config = dict(
    n_head=2,
    parallel_block=False,
    warmup_steps=200,
)
Each number is 128 + 32 x the weight over its row's rms, rounded and kept within 0 to 255. Layers, rows and columns count from 0. Numbers have three digits each. The size before them is the row's rms in percent of the matrix's.

# layer 7 attention output (transposed), 128x128, rms 0.115, rows 73-122, columns 0-63
094:167129095139145116098109164152173106142097166118117141136101097157210159142110157147106145194140149157132146131110101164123118123172195149101111142112140170130065149134135164162107122120151130
113:106200088174097147154142203220158134074111169165188144150091130122146112147113172093151114170163072145135119139175110109127104177124128083082089142149160136162186131070080104134135115119080128
109:120151140103163095084148139089129153192117123148097093119147163115146113112079096079124115132210131087146117157099089154096131141158130094110119128089161143087125116174096091148105156110154112
125:093093115070114127155178106086216133115136154164156139115175158114102127104122160082122110139134066116136169125111153136147088124109165151186140131205095118147088167136154097177070026125129175
104:143133151132153079106176081083177113109153099101146134091137164109126158091151137118094107099157092122113136174120140190140162133147126164134102120179130078048104146099059147121144111088134165
109:097180149180080120152052115165185103085084149078124094128184194141096092126102145133135117129114103099141158177130120123118130154142152099136156140171138121141145152132098104122149094116103092
106:075183113090090178183143188132118097117143154131076117124084113122124083140158120076158088103116151103170159114100122086099117186177164143139138120165070122134152149181138114113157083077175158
120:175167137075117120067096136119101119139074121097167145190176099104137175144143156107113174175145148104135096104149096156080085153124110113122138129105130160132115167082142114137143180137095169
110:146122139122081126110209168140116112136113118150139161135157176132165137123142122109153127083121102173063136119146119150152147138160118111121188139199144140103108160120150063075151140083076152
099:069155145077164129181126069078119149135137113166102174110151158138102148123134173130132143056124113163159083133097147143103115132217152114122144142153146081092082152183119175166153137084124135
104:105121084163114145145219146076088108123136149114128072071100163107075151122071147190095136191083081152141158131115158110156111090168131134175112132111186184145147168160082140119135118128115180
090:150066102124123098144108087141135092128091140176149130075145125115112106063107144095094105139137105158143107142114216148143106069142145113083095141098161118151139111152128127128095119123081167
114:112142123144151121091131084113116137120149137179112090115099177168124086151116042106125130165160100170146114061154164126165176134108068093084137105134151104115148111116155065122173095132117121
109:161089115182176096175133158161155112086154167148151096129051123176134009105191053110134111163141123197138156120134140092114128124064142097114048175075086132144114126101104120110076114121127136
103:071072129143089090172215154119062144145136116089087128103123102116131099097145043106093115087129161181098127110138140153110143124140138174109123120137084132176130112162121140113082120124175106
085:108127106097108123093171111160123120094096152115121135147135128131152144046119112089164122114145098194168181103152163115140120137097107090030139131148142128162095108075162159113086088134122107
114:084103150125088145137136170122113155121109135145192106097161150172117116094149070112131146165174093096134170114085143134111120120090173127131114168095129162163098116157112137099101154178108147
094:143145072150089155133090096176078148121170132220117137132143147126142101131106107107111136177136108134106128102141169150165127113118115094149121114099125088135123184110199082093147099110139138
114:173098088124089131092103096159107080123105123133125098159136079103114097109128160073157167187153190059084158105111148172068094190076133106188120108139149104139176149133104106149172131098145114
103:098152149179059113095162045125152118092097103113117175139149182134110131137111103112111137142161141124101173092156117189176101117085128111124121090123125041066174203115125081148074110160133084
103:028145139135105187124058170086124087136082144143078188085124119123097161144085081102089136184210117049132105154117035124149158127121135147111167096184113119115132150143122139149138147129159097
097:157130124072148089137109137096165136165114117101045074146131163163137140115106117055078084088124163162134136127089115149105144158135163123093156135080086137109089100114159095083104149170168135
105:080143116159056144107184119090115174054156113110119119125108115149121138146144131159117144103197142133110103083185188199180150129158079118104098123135106147058138195121081156117137155135169084
103:102084121121154086142150194151188150117158125089106141148113164151163070099199081094120130138107175110147151149067148126109102106101174093155147128096092133122117113122097119123089141085101111
110:144072117116133105138095096125134106080153117185126111158148114094106108114154108142121192149102137133110083156074165192140100146118105138222153217093085129143140155129042139152173081102152143
123:130129108124084150101106213141093181100071144117127128106157118123133122160180139146097129129126173144101123181146162069167102150151127127114160135102105070141101111082148125130117135160149159
095:104118145162083091047141149150151156135133086132136089142118120101140149100114132094126052154118128110084141192145134251124161121126133075105132154128133143152124108174095126083146181157097143
116:116100149149181093075125119177142108082148182182087138123103122166106160142124121146103097156149167149140097076125107115086164157167098121123087132134193120115150176134148145152121152146163072
096:132162104133088118207141122155128132100127127086151131163133138153088124082167144165117068161156116080160101138179115150139149118167168150141020147108123102136142093162081175110106114127160134
115:119139107158112152118049143080104137134144190159069154072117183182160116085152147179129077127104120148146134108128151207140064115180124123093143109123137133089110163126151138144122114142105106
099:124103099072121123129123126140084118130070150135139224176127082138136135075137129122123112136147140141145112129146125074089154163189154148017081115111098103109135143117180129160077133131165195
124:077198143177108086121199156094115160153147126143111140152184128098133091172157080204114183081157149065133132087132182145167119122102147137108125109159147137133124060105163157122123139184136101
095:110115148134118097118181143140090122102131144151094142135085099154153130130107094156065099137147143079108091104179125092180147126094084158059083196083092120161135171127098096127097118121197105
117:127136132150092043112177115145156107155138158045189060070107149105131116137178094090137085133108113139151093119134130101081158176194122069105095154121162118143153149099096117118125124040131103
112:095134125152154119110075103127161190119087090078132072100091193131163120111152089087117124096150096197106102116159175106087134153154113145145129103136137132054122125103120150104124181167159094
108:145110098170081140133031176144144151079169098137168165117114086103128124102127108114146103125151098143129110073151096040140093068051149169116106125168122123129123186070189155128093134218142129
126:054081119128164091078194066144193111170148095148149128117108141121167102127160117146161148124182147062111104139078086186168159132147156136090140122092114088156097114196098129130108132113138131
100:108171128063063082142193142067092181088131143127124180080111093129124168104113074034108092102074044157153092083107130160084096134162162136123135130100160127143100101169151149092112114145093137
112:173148128142137080149107139126182151108134174126137122137117142175070112115153110184022110135074158100090130151133158149145200141169073144140136114080129130144131143143107136102131143122128148
108:110125096112140082191123126159131134093124122086135143142139084133120100102178136103092091111124113120137181142086119143117125182118108136116129083170154081091127188148146119069055133135169138
100:050118138156152114127124112075196157133092093157135123179086096170114146100163133088101172146180125141081138096121047078133160146096120091104177111168147134116152173116115091089092093173131177
102:194146148123094084057147164149148142139091156120087192124150100088172134086148066154123123169038107127116095125116073135128140146092162145038151143088127086134154146121146149083128111157170078
114:119136113124127129168030063152096169106117135123121103173085159095117109129069121096102141096167134143126149162176140109155149107129113117103120097097150153117128127131104118152121182123100108
111:150134197132103176142105167140117120073114086197133135148165098129115103082130184168128143157113142137126129094150159231120120125144153135181108146168098159122134124103064135148124144159072168
108:160122112162122186161160222126161103139160099116110123111189123171135116129114098126097148130085144151123113123104083118137156129133119084177160169167157159061133123154112101127130186104119156
105:141130158138110102118185098109144119079106155068121070117179145129074150092120058117161097142124109154112160046161137085105105131138144095157129161113116121158145073076112125109137074082113130
108:169106115148117050127160168153128197115144160184137116177158086155106143153160120148106207133108112165146129113116153101126142177102092149108104094155181121081119103136127118114137119152157157
109:119145072159093104154051143151138144084158148117114142131098093133081172174133121114133175105085116130126082086131130139086145121122132118159132125118130097115115125140098163142175126064108110
115:161149122155171109167098084126159173144116128101096140096133165164112119134161139135171173102101110137171165119083173148128119152121154070091119113129084154118145072097131124113138161131151154
101:184116158119090106125236142128144111191126136129152088131132131141119119123136128145117150137131098090173070143132108190092141108125078144126094111116171134102150155135142135144123177112073129
# layer 7 attention value, 128x128, rms 0.182, rows 74-123, columns 0-63
124:083149144118071158100127166113111125163137068167133109086194110041110083145108184105191047147080091130113109114122122113153121172158125105143156140101098144165094118076134151075091139200065140
119:102098161103137151113165089138087109113153087104162172110093140091188169165104087146087103109132099093102091091171135147161121093127087108122115083059099176135085153126140137138108103233155137
133:126159095113173122101142069164125107094119104149091198108091159163129129103111145160117069053132153118175098167112124161118105136117100131152108103134117124127078159151178145090088152103076137
110:160094077084072101114129117099141065102079123148145166151166127154141142124096078110164118125088129134112172159188137142135185091135093146110099152108140070046101096150141139134102112103078119
123:163154115118121143174129126153140132128156087096107134096109106096127124165105122161089062126088080140166159155137136149182114184200032161134202141112052131097159123105122106154107162111102144
116:068168126139206137139134189144090153122170111161077122143085145100170117146149180098159100106143159138122125094089106074119131189145055073097140168143107098127174070105117161089120156118180197
133:138107136104176090101132147087167122164102117131120101133150210066163180112125108088106119163120129105169069159100146112139112124124145092127139118108144139190167149117105158081133140153111099
120:109101179099128179105157139118150089102129106098168157111155218132121122168132121150141129147103162160125126151131071175141100100046153173174127121199147141088179090095131106146110123105143118
102:107146073132180155164117121145161195105093174178150127095146110145196128175121120089152086049129151122126133145192124134113170127117068074210158132099109112084147144175092130133145098190123116
106:125116104180058098126184144117128122159153164123107149134074098145109138155115173057138113134168059113178129150161133116125172153153161151117127060162139123124106182138079100120153102136139127
104:161127069090136181143140072128174156143144101119083164046117097193063131099131158128161106144105123175149100121148120138168148095131144181104151129079092155094118196139095113098132124144135066
124:134113190149087224106147080141127089110119075137173120079107098103118139157150145148117126173123175176151109108176176128126074058088102150131103105128141146170131112067133108141109144176136134
120:105128116160134139088141099132131147107150081093130131086087100136051111131217125153134126152117165120118181102153082195123140092124176106065120118134065166150149150094153181057096103149059129
112:080129162186144095180172102100091173154128115110180146133143117135138159113117118118097128123116143091120137114161104122108177111132133205066090115166060088101118105174170107189087118083163138
099:100126142140121122106125122123132187094104084068129116077224179118092145107173139163150138139080124140159144122110107107138137073088152128085137112177165112138122113095146125137110136148094117
121:152142123110124101132144118131162191127114076087141161126128118165128161156089145113146097143127033125146131094204118136122097130185148130116134055140137135171184113109101142093158147180162117
101:057108132091115197066122097176141170112141092130131141110117135146052147115135099079124139158126178107135092141103165105122076127118116126115087158127111114125182167099135122086101196074164136
121:091156136159090105072103149155104110113120080119142113179090166082116143113155100146133137129163133107091123142055158086188137187132120139137141130160070124161175163137138112129119196149168124
112:122122164129102157103131125117143146160059127147128202183160128164132113111144134170078150133088141166150189131134165080125112140179150154118135127111126167111118195070158104137089139122134107
114:164066136142116145147107170083093165123121087186076137118129110171167100139052152180092124136128116123151110081124101114084110160166060129127136156111127096100101145156131155146111159168150183
103:127105187119184099202118103126158098103143144108127102117135120121109176135081120080105089160157148061114114124102176206159152136088086128138115113065124150098114123164219181140088093090102153
114:094128121082171136107121149060171125121090115183101164117160111157121111102072173107109077149082114128121141122136128077105208124150080131146103162118184086073110162078141065171177113100153143
110:117140146116176090134128124114067068068126153092146153127121145134141149147113093117125102117147172128105167095140126147123154126118176103064171173122100120118173128117078176075121093083130128
121:138143097114133155093152112141148110090152125129137178089106152109055158112157131115112111141092157170058089154124181116146155127214128084164153167147103078160174139119088113143124138180160062
125:122145104116153118077117124086157142110092089128101079127141155154106128155149167138133107171079106079124086125155128101086116129117133161133130155151027108078133161107167146117126120152122070
102:146119149128119165132123154098104109104182103138201117133175112192119120109086065151156171109128078109103136144105158138105145156144177101131134112166165144084115151117159130132130116138095118
128:096127163164122103111130112131100060209131124103148117050084133096117175166157131078118161131195112112123147093073142131092094162129158100149158107064174057111141170106175168149149084196128120
104:103132086148123058153172171100139179219101070139140137185100127112162170139128163127149136112157149051136155200159132133141189157211117116100138099062086128093102122132109151110131155211102160
125:057112107180160155062122107092166137128125165166198150093065144124178181123150165138135105161109142131157116114088204103082108103122157101136108149146128066111155184136117126123116119110118158
110:152115110158177058139116107121120182151012105133136066128183177137109145121148166164117160132094145117149118129116118099118148127099158107094120078099141100144142169106139195093097151143102144
134:121163110178148120156121156117182121114102108096105152127146144164179128130162074137072103129132116121163174109139189080129153109163078182123129162127159107208138093126126069103108118116158117
102:141078128152116076158134118090119135151126187151117124136139190090117085078126162136087140179100136156092139103144143083061176147142118107065079105107101074107087115060116166128116126114121086
128:112128176072094081124115125092156113133169091110147103091115112072111137207167072101136091128118089118100171119135109121199161130142110090088117068151099154056193100180127151145100112100105130
119:166144134098118123112085096100155134105100057088125136135110110085168133137144150085123069243104154188120172060205117190123083138120075147150153138149131212092157140138179143189144088134141100
117:150106051103100103094084113093120170171090118175066160117173085137110134082138172123150109147110129136105183113104093145108113134105175204075104147167197102125127148149186151090120180123149173
133:153115178070155136106153095184141099116115088156163159066105071181151149162118120138177162077102096123108148116134113111141114101202115076150120081133115125148125154137146144106125073124111133
107:082145095145126122147137131154145115171134127127138136174106168188145180111117141094146090101150104066173068117154112171074085132095140111144128041134113090117129097139147165139141113175158128
119:167127124063116096144121110128175076111161187114133123122099112116092137144093109060085115169127125139137114141180203146115148187145106123120159146068150122169155109087171112125129120128101161
116:104119125088136110147142163112118166124085132103169159147119119092117109198152120112110119145129159095141151137145105184161116152128132176033170134147139101123195152132171167078149106106111160
105:139144180110168146141135162135152144139083133106114128095146062106069151122073136120077173124114120149166163096195088169106087151113129113127172111143180092071116156108136115106163163148159172
108:195115151090116115145104122187190134172118156147106127143168162102140193132132112148086191128113071161127149143099130100100063073115152151096126173170130091127159101086144145111049055113137144
126:079123127095090151137163123117041117095108143152140092066147101097094117145154095120125086153050183134132119166116109141189193133096074101141181127090184143128061108087133124147143179087129161
121:098127102165128139141139170135143076120094142098125160120151141169145106078097143143110125113136143158110127129095162159077191178168163138179127186141134076076129123083081093106217185190101105
119:151117135151100196191152149125163105141154133062176161179133161110142139138094114140099087148134175141106139139113131113093133120061137151127123156144098131116159073098100126088113179166182098
107:128169146142104098115127175086145155110151094073132097103091139129109163094148128157095134107098101105136138196189081143110087124139131171198114094083073182136099074114128119160102081122071084
118:125089101113092114099118117130164139155091138097124093096168110116074142179128107120072149108155142088135145170159128153148073121116143158156166102127101121096146113072178114126148094186139127
120:092155094128093157089095146176102110181114121184147089091135081110139156121111138142092090110165146070115139207145150120163182159069141089152177141130092117122147104066150157103101117158118134
132:117090114146139158172114146180124137179103155098123118119045129145107166108189108152095194122084124079162176119157170130161118097095146126140159218115084155135086118121111125125149103146094178
109:139080115114082081120138148149142066139151097131118112191108108084130130135183124162135163148074095166097102113127127093179169074139137115125111112161123141099119076123104195052147103100161101
112:161091095042168134110133107098108121116151105089191101104171171152113090191111135118115107181146164139088096153173118145108173095130126130156089143123171160130071143115097150140167155149162127